config = dict(
    n_layer=8,
    d_model=224,
    n_head=4,
    n_kv_head=4,
    head_dim=64,
    d_mlp=896,
    vocab_size=8192,
    activation='gelu',
    norm='layernorm',
    norm_place='pre',
    norm_eps=1e-05,
    positions='learned',
    qk_norm=False,
    attn_scale=0.125,
    bias='all',
    tie_embeddings=False,
    parallel_block=True,
    init='uniform',
    init_std_qkv=0.0367,
    init_std_o=0.0,
    init_std_up=0.0367,
    init_std_down=0.0,
    optimizer='soap_variant',
    lr=0.00305,
    lr_mult_up=0.941,
    beta1=0.95,
    beta2=0.99,
    lr_head=0.0024,
    warmup_steps=200,
    schedule='wsd',
    decay_fraction=0.648,
    decay_shape='linear',
    final_lr_fraction=0.0,
    batch_tokens=[32768, 65536],
    seq_len=1024,
    doc_mask=True,
    z_loss=1e-05,
    train_tokens=392800000,
    steps=8470,
    dataset='wikipedia_en',
)
Each number is 500 + 25 x the weight over its row's rms, rounded and kept within 0 to 999. Layers, rows and columns count from 0. Numbers have three digits each. The size before them is the row's rms in percent of the matrix's.

# down: layer 4 MLP down (transposed), 896x224, rms 0.119, rows 232-262, columns 0-223
# up: layer 4 MLP up, 896x224, rms 0.119, rows 233-263, columns 0-223
down232 098:464522476508466522492505491492502529486481525488482565490522494494500466433465522532502513507528516523498488489492519463509511480523498501495502481498519471462504508494469525482480482509515463508501478492424468500484494491487497506481522501494447487470500512501467511507497469537461537508522502464489516521477529521515476505514524534478519538492480481531522518493462519490508456506481513556502548500471527456487497455536521545500539473479507486494521528492514509492451481488522515520496475513577476512504529504470492463502496512480563526472452473479471499496502485495516534498449478482516548502497487508497529502478513490533515489539450528494491498435487469504502438509542
up233 103:554509481496507496476466493474538499531498469489460513496480512452530458487537483521481518557494510488503502477525535495507508530497508494473473442479498497442493472513517524500481498518444492461513473530506509498490458536443465483510519501522506474506481525503442520485526494501476484525549507498519484499498490470494486495455511531503537525515508501516493481544464470528493438493476511482490458506494523442479466519507545554535468501550483517501522481488518509516500533545514526528493479495557527477524483499482482497452474488495488496555512494509475450492478469522469502492527494507516494504501521533489505510528502487511532518495493487492519472516458491513475530490563
down233 098:476484492562498522550528536455512505462486537531525527514547480490510440503486486495533489497469467460520442510522557464472503500530498524510544485516486493508496555514530493463488499495472526510486531518497525502503475501478505489513493491518487504524504516534509489487490520456523511511512472519483459489508515492497470509500517522472523463494454545494533499558510498517490526487510497504497473557490525503450459542469553493494502524498524524508545524515480486490467481488510477502493477541507501499477502506518530525462422534530480461472506491502455498473455493478518517480483492517499494489508503441526496476466522515478452496505516504483513548494505472488520497519475
up234 099:502511485467554511552473479480506492492500504482483539459488511473536506494480485489442517515553519512460495456470534456479508488481486482504480519528482532477512496472510521487499495509485490514499496488509512497485509488507485534519526519508462492467462503516483553507554478458467517499480483440512514475489519454490523492446509497517486518502525510497525503547493477498487569526493527505506504497475493508485530479492480504513524512552489467523481505484533513511505522502511500519494524437531505493535530507476514541469493472520451496498505462479533511510411510453452504559510523537481515518512490492512520499535518493554505463504556511537486494479519526505517491505499
down234 110:539501505535454500460499422494512516518454510486503490459474531511461452488470497547517438513495475500482508492515465498524518522502484515513466513485501523503510475468473424509456469485510502545508430502492511485516503492489500510449482489468459492488485501502494489465472525480500473519504533544467475508521518503515468512472498519487486536495533459472487532503487445531538491485475512529531482521457509486464483470517496521495513537481498472483484504500509518501496501499495525501481504498485519475456457492476493504518451491502488471496448476471497456473451501539472467479526490484485496459531487482471486480490537493477519498512486486463539514465492463517481479520504
up235 098:507483520507481493485505498489512480521476480498516521478494499486494507522488506472530463500493496516549481502489525460532502518522512491479511484528500526494501470550467485495506536505495502502490515534515492444524513459538502496453490569522514502501477520555432550471549527507552560495505484490503465496500479464525464508489540508489500527476495508537483438510492487457511484502470519548488496507513474496488501476528518500517548508455479504475518475512534482502532466469516444544452499473532507520511517505465494522474533451446507511495485558520494523489517497460489509480499482479509513525506488499514460504474476529511498511496526551537493499485518470471466462493508
down235 101:492521454531473499548511459516554484505502501483501492546480478494518481457466497475471532447499530498504497481493500500555486501475534471519485529535525527453450480481492494497511484468471511481503523476478515534454490468502505491533492463504485457533475450517520461477507528527494474521518507487505494467546523519491514478514495502523489494510464510499517550464475537488510516505530452469463511481487488530521487489520437524496500526538511485482503513519481505518466527493496535486498485489491517493505464497491505500481512487504569511560499495493497481483480530514533495546527450497513553457481499509502490536493520495545499461559531498504551491483516494474463501511480
up236 093:490532490518559483481484484469500504517488532475487507504478498505524505451495501489509472541525565485508520532498497511491514570463549508494469514531504508521469483527541535496503480500465486481536494474490506523472472479513492503433466501494501524505497478481462463565553495520493524495483487440506499527504501484505548514512536511522489524532525514469480486453475485451461526506512533504492506496491490518481522483506494473514477489444456539491531507493492498469523495497523514507474479522548467504455488510523486442489499533523499473514497499477466491491470524505459497461512533458496523489499531473466485512531493507559495509525498517506489481530491490467529529464471
down236 087:501452515507511514506472510490506471504534458498494426493503498492522505478461466498478521516484452445434500456547522476502523539524527504498498518509441494492506517500503473481516514506502494533483526484512544450497482509512512477484498512525511489459496483505516525487482530535495539498469459499500478491507523487478481498455551493460518484521522496473462497527512514499513489464475470448500466499519501495523519523488519505480494496504480532503502531466491508511471457505510468475499487513489529483503527516526564549489432469458507569515489498537506494522461468522514484506507499480466499455514457507477475505442524492515478509508518508490499440477501533515474507515505
up237 086:494502467499492515527491470528518478490510486500474519473498533542488494476539480479579484513537539513479462455534517490458489485510516498539501490517500489503518502529518484509509505524508499511536458504491520511524489532526514471526500527492491501453505495524457510495485499492485498506511490495465484493518562523493477505493489499497503500512457505496473487522466493525508476514543526537552476498523478535476498523475448482462495501504490476523474513507549558544542560458530483497482501489547460516491480547473505517567497483452466532494469489426517463473466508507502544515474492519493499492535500483518504497511486461530496501504499472535494484502497491526505453543528
down237 094:487547521488516496547517517510484546515537520530501513485478501510536499493467526457491547500493508534434506475491498498478487470532527516466452457509500498487559520520530495501505501467476458511448442485510515521487507555510478548497510522541499501506520484516501480518510496523495461479508471490487525490515478566519526505497482547519497497548546500469538461493508518498486520501510500527528470524486514487494506548530498513482504507456539534516535511507517484534514504495499476520487465511489473525494501489486528491490512476487501507549523494538539505434491496538557509478499484477538504503519508504524508507546543496486465482479548507495509526545514522463503529474496
up238 097:481538485451513460502487482488552516479447534497486475539504566487550476502503485464517487491506481507521466490541497479489451489550524512494493515504535476493510498498489532466510506519507493484506541522519491485476493478464555474476466509489496510488454465508553501470483476533510513488520501547514503477519490511519552515494435502472545524500482530509476495539488477483528466498497530515522512444551532517516497509496504492508513525522531538521522555476532482527516465470498538481538501503477488505533511507507495515495510493494530568481478509540487497480464501523481502506474517487525513501521514558485481471507516477535526515528489497514490506483518473504467527513554
down238 087:489476465516497490515501510464518516489498529485480473513499522509554500503501514483536463513508529531493528489511440499489506467522504464536498526496487479491527516529511495519443473474514483420479526486528494490468482520459534553507486493482479474515470518469502527469512508536496471501510536489484474456524489481502512465487485506501507489499499502467507457456505561467501463498520522505461510520510517495488496510519500530506512524536524530522527510483494513489484504493486528508522512469499572510555517502544484547514517489481474513471488530538514534448524540503479510481528519453507458498483437508507478531525514501469466535502485432472526507499508513503484537492456
up239 098:475523480451517512499531463509507489505497535477514507503515469527490517464514516481487483481532488471485451545483473521454518466525512462507515469475488523459506495493490511493539504504485516467460502522528533475507516492521485488501500520505468546520476495513525532515487511570536457503521577490467554456501516532438484486499514465522514509515540526475495489494460496478517490540518494529433474470531472481472506476506527535478514524511532482489512478503482500499531497523474497471519484522493497487485525507513459490489485498474449463510494469491528505490470458473485497517483488479453495494518512491455543520506437518517504472462543487513500513526485530477486535485497
down239 098:493493473497555541462539544509502533480501498530510480481536538507536517524468473443495529469541484542514507539511512487508517498503514490507478474469485509556455510488473480496520503516485507481532493511497536513485491487473475506470488515490510472513562460524484506542475530489470463528496465476505496481506498506524487511512460535519484485510535540475464522490531506540466468536467490504473541537479519510511487542510496473466490532491523502504540489470487489527495494483506465501454501522460514485511504450450467466448517510536498516476489487500518468473490516471473480464541494472499518509493526468484498520448478516496451480512444490482516503529532521513489496530486
up240 108:499519529530514531540520544500484491549494499525491524547512442539505495476472509481509430471512480506475498507481524456468524492489478474459492510516506514506473457536511502462502465491502492487507469481519487467486527487505551542541494507552567496486447522530485482466505520451493503524536467488466464512532481500480505480468496525501514481525545503537481502515475506530516535522470549460477518492484533483458509478532507499495490535491528489513525511484518490544505476475514524481530529538475495529525493486529533494526521501495496480477477504512517498520487485512474475504519543454522496508511439504500492504537508505478487556504488491495484498514543496480530476511547
down240 102:521516451515515467519485550481485492476516461540525495523469532483531511532515515469481528514502449503485463472456541512474472515521538512538501454525487458409512486510525520454519532540494507490478511509527504478488508451505480508550521504497532531460488521507475530527549512458513486490498493522513513513507510499514554524522493491470537478511545524486512471510498519504448480496531472527490502499507488503486501510474518487521481533508506510491509512480474493469506508512518504521501487541500503469480473549495508506512472488470453509470469484508505535524460490503511518491522469521530456483518471488515508528513501564509515524519540488540523501535504479484489515435468
up241 087:510515520525491495519471495482524446479480544503530515501523495537514538491544465487527550513538558493516503474522505509525511486539514482497475473533499512488517500496491504514443485466469476477483499527497508549498477507485494506486533485461482538457498504528517497452532547501481502530512511467486514529524469486458472508519507522494478531525512484468492495518501473532484442487515488478470508512483536507472444530503495524547502482456508498501497473526546477542495471493507502547497505468523520538495516493527496482490540513518544435529471444494498539495444496472485470484497487520484477542478505457462538500506500503509464515493526511494485501526520494517490497557514
down241 085:461478512496501547487482528486503486488502504468449484487526463506488537495512495518504501491466479498498491486476523478505526511530513480523518499494500469511509526458481517520502472499494503507512467506473501474492541484483540497522465496454484484541480500560485517506475468495535491501454499477492488503463484512534460542487558442502455459526517500503526520517487542573497512471513510452498497500533503492511523509513502497497496484534520484501543535498486514447480500487570498483504519521520531472452497476453489517525498473462490469503519452480492507508511528453476508492550518516551487523502463500493499569474456535520525530484509486481503507462525491538497471490526
up242 108:540507527545502516485489524520527467499519536522462496453494496480512531504527577464478553463506571484516458500536487496495452510510454507475483485475497470485497503504524499479540487497471494500504486543543536471535476489495476472501509539468440484465475482484517453467466528473511513471526486473473508477498534513479550513538500506508480528497466522482468515524512494525499490487496484470505504495494524451494524472515490494537485491500511481450480480498469514541488517495465521519496517539500513488514515519472496537535481512504542510540509493515519526461496467481477520580484492477476478481494488540464487521497494508504493475492498524487491524505460495506503508449506
down242 116:541512514530480505514539518475528489535481480472493477495454504497509494542482520540487549520440458474478481491498514508518503490550507512471493448471479509515494496499528482551522476571517506454478463505510555560518496467488511496482507504482483506477493522449518512535509508494482529485513495481556498521502517553517507534513482523504467476519480516497542505486497501522473493560490511479516506523455465518516468512515512475482501524513498527496528512470515481506484539501493499467528460477506480516492481489526472469545521479446490473491518495484485562482489480490493495497484510541519495513474501522506513453532511479517504480460534531532530541464476475514508474455499
up243 100:507527492479503498517510515501486530530499480508482533470510513528441497455457481469497496518492501477545469518496525494487509514489457502524488506513534524501505496471522487502477498496486543511491516503497560462501477448459522535512493448499504480538473533501457469525496495572540508483486508511495484508492564509504541516462546482535481488526512454527504527511529508499537509485522513463494479529461524530503543508453503454487489471506522500504511497526505509483524445517506518514501475526479483510512532526472488507537493490484485530527482490516467523513505508538522511530490530524499493474450521443499475521525465482515471487534561493485474525528530536531459496479477
down243 102:506526503486463515476496531471467480508479523490458528548495531476499504491476495493557477472487509545530517493532497505465541530528519457472509502492491512494478520467486480495470484507505480511534494526551493527523483516502502512579506507467494509477504522489481504518491495505477540480478512482465490500507515495513464517467530510522499513482489498525479510565496514487466490494482497477474433508516485512567485503496515510501475463532482474505462548476516482481528489499527464487536493456497499493493555500505499555438505530476434447519564542496488509515504476497520467514495539470517491528514493536478458467512510486506528537492512488520477533521494491474476498487514
up244 094:507542515491488525530503484542468534473441508512519455473493471510526494494516508495476517493540521506542523503462545498491479472468511530478536521469493497485469510450482537502495556515517536510457468515510491516503529514503490454516525493528479505467519484530542483492435536479519453494472511508483525479535463504496441475482489446546471526501522512455490478502513506505493495499475509530507503510534517473512525489502504507520493518512503531475455531450537493494503500465495539540447493484508515492460510459502470497525486561481469484520546498525489522504508532477525525513518477497497513487534517478493496478540492548482529503519505472538528479504497521506502529514524
down244 100:489519519483498484521454522477476494547518486504477544484476465493482506485537508469476506510541500480465496463526501507482522528497499494506489501508550513459468481491494501531506480504490539489488481481472477525506553492474497444513543488476460458493450476493492514507517477493517497494507480475522527495477468493475455491478512493493500571462488501467501539481488538486544468497535467489499481485515482485509489500485537544473505467536507523467533473425506488496520524464460514489497503517476492488490498521430512488551450511499503496495499510516541519492494460520527497498525492512455531488508435511469465539516448537497485504508482536493499491537498515485475511452491
up245 100:538484501508488506473494478495534488475505471521520492507505497527494510492515472499487536522518447538489505492486524523455481522477492521535474507544527460504497496498494537514448474499492525511498500493532538491474494535492510523482528486534529519450508474508484516524503500490461500492489501499475528442490450516518474457536495539505544503523537475508535507510531491506574546495473476484555532499509528481526489499461488508485494486506545483489476485487502530537490533497533480493554507541460467463493512481499512500506487497441533530508479487470494422509569528468519520500469510511541504504490473469445523511507524484521497521462489475516481493495494519507479472501534
down245 102:509503487468502537527494489505532504512516519487526451482497493493510515476469503502496483479491491502534495498470497531486528519496525517528511504529515526468511499514469475503467469482507491465423517475521487463468500533467510479508509523494496505448551476516511529481488512470467511517483522463507504520500508496511504455573487476554479555531520465537459512535496513492536522482491527534531544459479517464507494472548445472503516490496440547482488489505518533518487508547534480477523532491487407494531489512500492496509505499481514481496487493483481480539537487487455527524496452478531501534511485510505491495493486482486477521515491507510526516481448507523479514535492
up246 110:472493509518481486511472506477538496481507504496514524479508508477489493479498506513540526495521541512493501511528518465516541475515540508536511498480479474500525482494438497492494559451486482498488498472471473496464491504470499525523501490498540501494498520469516495498506562546454501525524489488480559575535500487485501507494527472523486495488487506478499492483482499482502525507495431516523480516504513572529531523444528536506481476520527431477501573517487495483488515471494497518499471513531511529503528513526520491500466510443499477498496531521475529487501566506468477506487483502504499501472503471490505477546511487491483499516514472549537485456559500459492494510516
down246 101:521506498456504502525466508488504464460540474485512468474538512476550497471524501473497530517516485518494492530504497509521511469514456491520507530488482500539445508535544511516521454533516443472473436496476506492497474496502465520500475479499487515495556470530459526514451489491483490505493489474513488462503490473507527470524474504514510459489511509489464491495572450503470491522484551525503512524526486522471472494510481515501469518499478501499472517478515445526503485486447534519506544520483494497474517450501492563504511471494487532486514478517478517487522538498520514495568482477491511538481515514512498522502489481515513525519524523495457508522515559472461508523491
up247 098:526486461497439518487506543503488472490512480480489490488486487491533489494503486481516481492532462493525471513481499491502494484495510537509517502480519503555522502500510495470562515493488511482508504517472507459511485490460494478523451482524502491513523463498544531519480523480542502480509469516464438493512500500488547467504505519494511471490521518517476512527532515515542542485494498457515439483480544505507522513465482517465492472499495512485496496513492436497485488479476473495475531482509497458520469496520468495537483569495512556548468505512506549483501538562512497517512554491530494500502497561490488518479512484485474517493443459464512529502471483454495499543474
down247 100:522487487540500504524509524477513505510504466472495453526495507545502499473551489531475503543454479496505470482525495474511543536506548480489477470519468496492515487483487490485508472483453490504543471424495492482467486504491532472514482462531503506522448534494496451516542500456545530498501500495518516490502522486529495521517505534515500520542509510507527502490492527544462505486513491485520526479514474492497473506485457492481506491489488490504459540459519443465504517453487465508501549498504482484466515545500538511435478488529532463496530548499494503512501479537479538551475493490487504510493500508513511530484490494504514496519512507530501520559513476545541502490552
up248 117:550527504457494505553468501484506475494519500480476454486521493490504484521510480521480480484472485519468478513494493541507495498491522495496491504551480506489535564522489505480539522520504533497453485460518470524536466505475495493539502485475484499458498463451514504484502484468511530505514558479527513535478473512531506488501505522493522517536489534494510498496510497494539504524498517522500506517504524488519472471480524493516543486479501477511500488507550491538540491511539512519531517490564467477477533504483482496490521522523477479539491507500517548519449508505493564535495492538519529486501477535523520456465477538498549482486505534502453489444544454505562504522491
down248 095:484491505463505504462497514519500515466523503500533526510496507522517471498532506491497537521515473482537456489518493528484525497555446496524470475480528528498457451498493477543516510501517491480529532514517482504476493481467479542503483535499501495501488488487455502498512502494510465493498529487491451445540500484487543498437445517518498466477534519485502542475505535526510524494559526491459435489540525514497503514483504480463514513473489494533517491540515489551470489505468495482461525507520484495510503518536489524452526507505522546492440512500491480474476460476500475490524525495508513533522510466439461503460494517525472507543509484492507491526491513512454511541494
up249 101:527544431466530470487512496508486501511546486492507507509490521497506475472518525501506487459485490510524461521507495507486504507459535483493530498497472469487538483532514487515489546506527500480517522509505475492533475507476497481536485506478534473522500506508498465458486493466494489509525507487472496536468515518464482488479461474510516495518476544484478526540513512537512525514532499539468475497507496521520542463487481559542457514513506590491485513501532435491479485503485459460510466525519500502497526448491460467491454481521506483505502494479498510541502507491464492503486516474452520582528492483479501487470531496560490522507514522480514476514504516489557505486519
down249 106:503530514451462545507461529519483515542493504503506484414509518510506488485471519512511517507512518464545490496488493514486514492467498511487459525463480504503490515499507528473520482519559512459494472494521511540539459487504548471475535539545506496507535481486429539537505491527496475538507476469479482492521535506465533457479498513500467458447483489528514478476542485513530502530506510475546463535474512527478486530497480517490513505531532465511471488481474516487525482470525498484473505492535469517502477510515500495489536505481507462470510499514486518500470446476477501485494499524544436488501500465511516513519487493517505476509545503543492520498481527480478513502462
up250 094:482557528495507466513505486479521530510506548470477529494495497477524522458525484495466503492513499498508495511541485481513479473496541495529504518442518504490482490526511536478494513491484508469484554442540472521478491486501470513482509499547495539469524541510529519518537518503492497524494499448474458468534472494546466519496497482490536442495496512499508527503465499506501496535485499514481541534531455492473458516503519521532499524541507535561476510510480502482468464470501509504495537518488501521504505538446509460485546475505510463470485532487476485495490485502490533459520535533499500502482526524509489442498515499513490508509488504487426545526525534480488507455495
down250 089:492517516526490487485481557476485499516542457482486503505498494476542494521535528517500476508481524491488509484494538478510490463491527539480488526498509505557528508469506498496505489553500509499484467515523484506492541524528541455507543456495529501546526445536491474484513503496505508513489486464512486522484548552510525467531549475485516502502473498520491440484520495546508566496542459494482464527512488515491488497543532513480533488482505459500487514511520495497458449503525459493483512474528518523448518491489547475489505482515513527490510461496512475461489481571511497491511475516497486468521489483497484507531453495532501510475452513470522508449517492506482473501521
up251 097:501507472519497484512471498481512458481524491486471448493499524532522481529482485501507521483456512527476493499514539515473551492515521468503544512480509501521525498522555485480497517511461483504506492435493443499505529546541537458459488427519537502497495475486487477476526485545465468492502452465501483526522529463519507511482531525472483514530492484502458522480454484511502540484549514475540485533513498549485507520485525501493542458521497501468472467497464484461506492503510466523477455508501499523515529499499477528466494517508470521503501522479522507495515474531485503508503532507505482495494545498467510517485480484491493459543518506532563477499529469533533484481475
down251 093:507447516492496513528475518471517481498482530536525515502524503445512501530442484480538488550522540445467517475514473504539453483475492524520484529485490474477516509503489507494488451512498512479473574527537517499495478528498492556523510521505459508482493475539484540504491514503541495549520482535484523518517482544525515519525485480527521514517509533498538488507509503493488501525510517529517516468477509461489523504539485475505473512520533475495494504521469509506486435492547500514499541525533525467513470497469494474557464541545492500463515475491496512513508541474490492493526500496545472500504507465514484468533545502495481474477520514518531555502460503503493502512514
up252 093:502518511534491488527454472479490493543524519493486468484430463461501549494502453472508480511517532519526478488485533467496487525525508522466477535483477479528520518530500506503464499504488467512486509474551494501541534545498530527499480502526510464455465480504500500465499444500484526513455487472512548489472429537485488513486479511535486530497509532485529462467480444495545537487450472515505491472516499455502481506539514513541494524496510500506543486480511473517493485499518479514527484547489527473506498499500527491531478491496515502496503511502466490505502495518488470453516494521489451523492521497468465491514446469511475489480523477474524486531522522501516483493440
down252 088:441478537478454576498456549556505543501486473543536549481504543496542507502547499463526558521517489521498481500525497478465488477464460462498509509473502558533496495507537527521466450533532488453497480539552476468518474513529467491531481475490486468488494475486498463486470512486495482499456519500494495514531516483479497481460506475492502521496518489522502492489493525476509470488505521491491522493479468572473459512508518506475513472500506486513495533519503489508490510473474499473507501482481498486475481533487480510493513531510494487523479511479492483490482509503495499492537533480505490476528521457527521516511509475531495484507490498463500493486545465535501542518555
up253 098:515471506489513524503530498525498510540506519473490513509520485553480553478496520479472483472475524522523458536498494509532530500485509445494556507489528515501483466530527442521505504512502490518530514482531521469485519498489459508494455489534504515456483543491496534538488545497505523532477492504483470532507501510478527505486496475510475468491506492516482528483467495498492484496493500430491472461531559466525502426474505465509494468491495501497470530492492505492472487529495470500562492487507501492471505506493499491524425469493487490541469507517510487457521522510553557467477497519493481530474498531492562512500438511522487512475510508503474531496491534489482475503490
down253 088:440508467481508504477550515484484491488460514505486507526496472492501515513559516503534509467505512532475509468495461468509465493498460507472493502506480497465503517482468522531483480531443458466511485495518514492481484503536514479507510493515512486520466508505483491478476513502510512487519523513472531490504487505488427472458504494471503499477477501544473538535565507482491471523461499529545490523540516487524496492454500481475471520516476500509466544556519538470525551493467437489474527483524492486510512505468496520476477473504505464519525510504551475514485457487536512517476509497452471530464491466499494528500531475519471456500484476507498502482447493547500512504530
up254 100:510501485475510489479523493513513507474462513483500503476538525505535496435539517480508505524489496519467504543465523474484468474494516500478522494501457483510528510470512493525490438521476498507484483495471513507502512496511494505513526492510499466524448523487482558556546510509474504490483525466499495525524522561452543478490522501487495503495477466525518496480559512495483538498473488538482522504478465497499514506516488552495512454541535551521487461493485449440529545487493519542492496473505541487468489513502501516536486532487510487488492444470484535464509494503439463480517502514464468502505509514528517518504513506494467486487515536475481511453530469495496551501508
down254 102:546518493507488467500514481520512486489533432497508542479482477538490482537508489504527550545488467517493522512480485456500496453493462515464467475496520485525504515521465539516526444474510476525494512478474473489471459531477481509491539493465528514537505500475478494507493497491456474540529487478480497526535514517539510498514503523494499495536480497500532474514489485470456540481453511483545510524534482501493496516518488487481471541502497504435475529479547510479473556516500468505547507525519536470514492490506463520480505500500501491491498499484483496516450488505504505538518534506490493495483504448559484502543485511541497501518453509501546488521471462473465515515539
up255 110:491467512539516527472480508529513484469504515508491515499476522518490507526515452501448539496522498513539516501466502486478450509495456498480484480495477545497451531462503506480513471540487487487497529512553511549478543502450502492494465484482519507462490483440536498478518506484464491495549540522522489507471515495573478499474495518499482474504522484532511490485467482556469485499531498501534506506503501480465474475491510511493536473478503462486484451527523487485525489461488527477455488518494495512483479475540477580493511513486527502494512495494505532503488522478534524541515500471501496483485484500478493490488556486445580462493473476512522514514493514494516491498499
down255 104:538486508498499498465506516514499507513477471484542492476510497454495470509502502495481497504524499490485521541534484479504510526494487509507464535508527516527535456556507471520518555519508494483491495492491532483468485517459548518511500528518482560486514523493511457565485538499494462474480540502483436483528506525510498477491494504485479501461467509481477448533481508511499515459513506476504487465512532492441486457509539460443462517476506488489512484493516480505516518472517492555501545476541504530536468489565493490529479471478520489535462467523489512508504545489496532503472489468471469472511480505483494496479553512507481490461491492474497526479485538474531502499472
up256 096:488496463507491562486449517496525488492493488490508486515508478478477524525492478442477501504516483509494484537484475472494558500526476514503506446517523470504542479453468497478468528537479505509525505525546550474529503478511500496506509531475528474490473493514481476574489512473511519477537465490518546446513525541478536470495473515489519533512424509483520474561510489576486494525512498502503489474519489471499493525506495515458497494537471478542520509488502500473489541491481475463492513484501462556531507492475458511521517510490503533510475475502504505533495474484546497518491515502486471513497509515506535527500456519527507471524499472505537478486519482494512465516496
down256 092:463507551552487488481524529512498486495536425513489516531522498497490516471487452493502489520503524509507541498512497483524523518534522521512479494501531490464541469519475521530493501509446534520517524529547487471488529518487514517507481513526538474518520527492524513504519516457519486509476513478501455511508543481483500563494469485508501566490504539511484479477509464515496476500503509494512502481480496432530535478477501478475489504469531499555496490486441510471490468473504503494469518522507472504537508528498515492553493541490504490483494496544534467517448478511475485533494501523483482495468481471529475472520530477475517506495461447553514486532515520468497463516484
up257 100:493540479487481489541467531522512503531525480461520497462514535465510487544491467475486561487489532481491487541510488486536487470453533481489556474467547500509515504527502481510505505507525473432500532484482448457521530501506529499518511515489513504496503503471532511507502521535532483529487507492477502459513524467527478461490468491487509504496432554482487507519463523511531471466472532478517531472515461548513522493472557498494486492514509499513529475503467490453503457514508496535495476525558466520498490497513487467518490515471525506528487496492510498479504528528483512507485511496473497545530480499469485501526480514498484535514525517510474488519473449435500518501489
down257 103:508480526562496504510513461494503517507492503453482510493408463561517486489505476462479479471479473499543506476517522509516487510461494485482468475504541540522485477529470506508539487462510506521483493520486507504481495488545515467515509456508462484503456479453499486510486553496487470538498472456502501525495493502489493443522532452527507487515468497506538492468446515525494524535497500473498500533458513509529506496487506520491481555507465494488531474492525502502476500500505499469495482496504510506516520502490474495482478474540528512516529500514459462516516492500477537501533437526503523500503491500512514467542509494517465520496530473485529526477555476526558538529506
up258 104:520571510473507572445495477496482577498490537489483507478538521518524514503472508505473490485510523489543504487468447488480489500510488562515505503479477540476494489537503474487508481497496523499522528476495494558523516471470480491461488466561519496492514489544530453515456475473540489524496498530504503494492491473514529544495509482500562506496483495558524494481527472462521500478479532503498483473501513490520471502473494500500501502509529504459547471482531481515529524469487494549481485487497508520500481501482457536485466522504478490515501499518461550487510496465530488509482490470510536457478494478484456512501549492480481488479495451515493500489497489483533509482526
down258 101:513504439543495485527523490508449510486520500485523439471497507494505487531471503504498512528503552523484464509517522481511494550482501524475483487517517502486483516487476537475542543502479536491441461477507490495550497506498513497450517467499488483440495532484493512486509491551524504472498489502498545516459515520472491510556464484508501499505518512528477490497529532488542449503436517516455521495523473516505501501440479497477442491495484506473488479512493488495566514492509495483469477500507499494539487516482536446491503531469474510547511525502493523557454494467448505490464464507496486496498480508491517484484497491523478454510493509532500496507519515520521458500479
up259 123:529545495528493480508511517512509501496521481487490496466488494508540493530519464540512538485465503454499488463476547512486500498531506491486513484485522466465538526470559534520526503515526531483467504495504499501524500517469510493485481524467480491464493514477548494529504464473536477442492534472554466530500462522490518501544519482500522527524514526458532454497449504489526493477527484486517457495491477498474520518478535508465532504459524510507512466487565502494495506493502465524541487551503495500494539476517462544501488480509549497497475499530514489482474502476492489489495528532493535512527463512512538535517459528493529519474512535503479520534516489504525564534479
down259 127:473504519474482512503488468510501489520464504506511451516513468476514493531501514479496528529482515556481498485513522490513542492504484529465532506447489489532488511511520510552546509541522490536488489510492517504475553472489500459496459471488486464468497533491555475461492542491534465504484549493525495506513505504491500501538560474535450547499497506490534502531447506532513510545489476460480509537481481460509516516474505486482517522476466530478532515465472496540500510512493477469473448505496497476501511488547550496536514529486526467497538521512517537475482493502475496475451459511505466515521508490479473520530504465529512501471521554478469510496526491511497493491475
up260 095:536534499494491442501524483515496474543550479524514429525535467512484456524531487551467521482535505522488512523479487499525498543530496472486505514480496489481483472508477536485503470537468487495467498494525539505515467574487493510441498482512570513526497513545512509489491469524521539488504525535493514499473479485579477493538519539487527519513525511482503470488451470497556481509500491487481496504489482473494535495487491463498497529570471519483478498508474451509549464497518520512484498498505511497517479493490477516557465470507498518512522539508511502495482505496492501466498517494544502525520501499493471517484496482494470488544476525519513514501462484497504481491493
down260 091:497512543512469470487501476511476518489530518526496506486505514448526508514542498495541465531496490542510486473474543498527531484510511475486497517490494472523509497510494434516543507547484511477478490490519452490543521472533472470508460494462474469479526496510505516524535469531482453488484516521491471533477510482432480501431488508525490482485544490492481498473474491516503524509486490491522482497468500514497478509509495520503513500513502522528536504509527500521493512539489467477489500497526523479505493474531549493515469482481508518491455502475480506494533471475499459494472543458484507519499463495527514511503507470470469584480557462446485494531502518457531531542469
up261 109:490528468494520473475490480490485477569453509481472525484504514507522505504490509419506473498516488491481454532496504512461523497507538451532485480510496519496521479521507538492508541486510489517528505483503502553469459493462524512493492439472487481518483524506467501556498501503484474498492442512495541533527489532508522475500500514495497485504501456548519507490526494512488535523461457482497535472524468535517460539464508508516467534490469482454467534528524467506506470490521511519462447501520489496494492527472535478512507518497514506477519509515524518536506539484457495515524482535484497494486544516506488464519520500489496474542504444493494461470527543485529474477495
down261 109:517565475478525454495509532515489483473519520483488484506494514556490469539572469544523512495480548484530488507512502469488512517509521476494475493502500485520475499502507470447490523462446482482491507501484457510502470500521498510512521446511535526506486509472502453502468484482484490544512463476503497497513432474499513487482501526464539480484495510484501469451516501498489504461524499494523507476491490555484475497551509537535505544523491479508503505526499493498501526496494491504481523550503505478543510499507512508468501462568477507481469478481486481516477495555480555511518550533479494531535492541478521526491493527556481483501482500477452515527492502525514478516497
up262 099:503549493492498506473555510520465491512480484524494485492518497530494533491476501462526563460453528415529523532541479524549510464469510501510545491514522517491526478496517504470494494496465502448497483515520526477490532513460482501518510468442442490516495503519493477490504528475502515481531499532516509515550505510488504449463487484513518527525488476508475508475522505517489530494464498492496509522538528537483475467480560529498518519472505489485448490499503497485498533486495529508482460528543444461537490526463486537479515480468544489534520464516492506497490509515516525497472514501488515480513518492510534466516502492486475527524497531508429513475482506496487518508502
down262 100:504442502469501486517457507477546547482526486502519497522481516485486480524483524513469452491564475547498483475512522503529499548524547502475467501474492516521465511496466492536515540491536481511537531501479471529491469494510483534494473514539533536482518488525446554505488503496522462503491520468516478492466492499466524550484497518492506497501496492521501504547478481504496496495472498521510491483513473492503556522487439454519499511544496497516552508492506541556498454531493482504508520487503542525512502449519511456536455486521480489475471506481533487495494510482495483515477504508502454508508536527464525467487529467480503465510493460488525532513533496482506465504484
up263 095:541523474546508514517511489536454526472501474516515471465489514520533513514500510496530533463531497440504535508537511483521489502535478506482532533454496542454484475520481508496495540521501500538502485521506537486531472486540516467502461501546483523539516506500474456517504495523534529464502507464482496475455537506455473468486525508467511553500507507511509476506456431500531521484540509474508506553527482505544497524511543524462486514462515506465500463504520521485475489483494496541481464467516500483526530514549469498467490502466447507517496548486522506487475500481486493522489504476466513470504500497478478520537514470482465466494521490474524513485523493498514501516484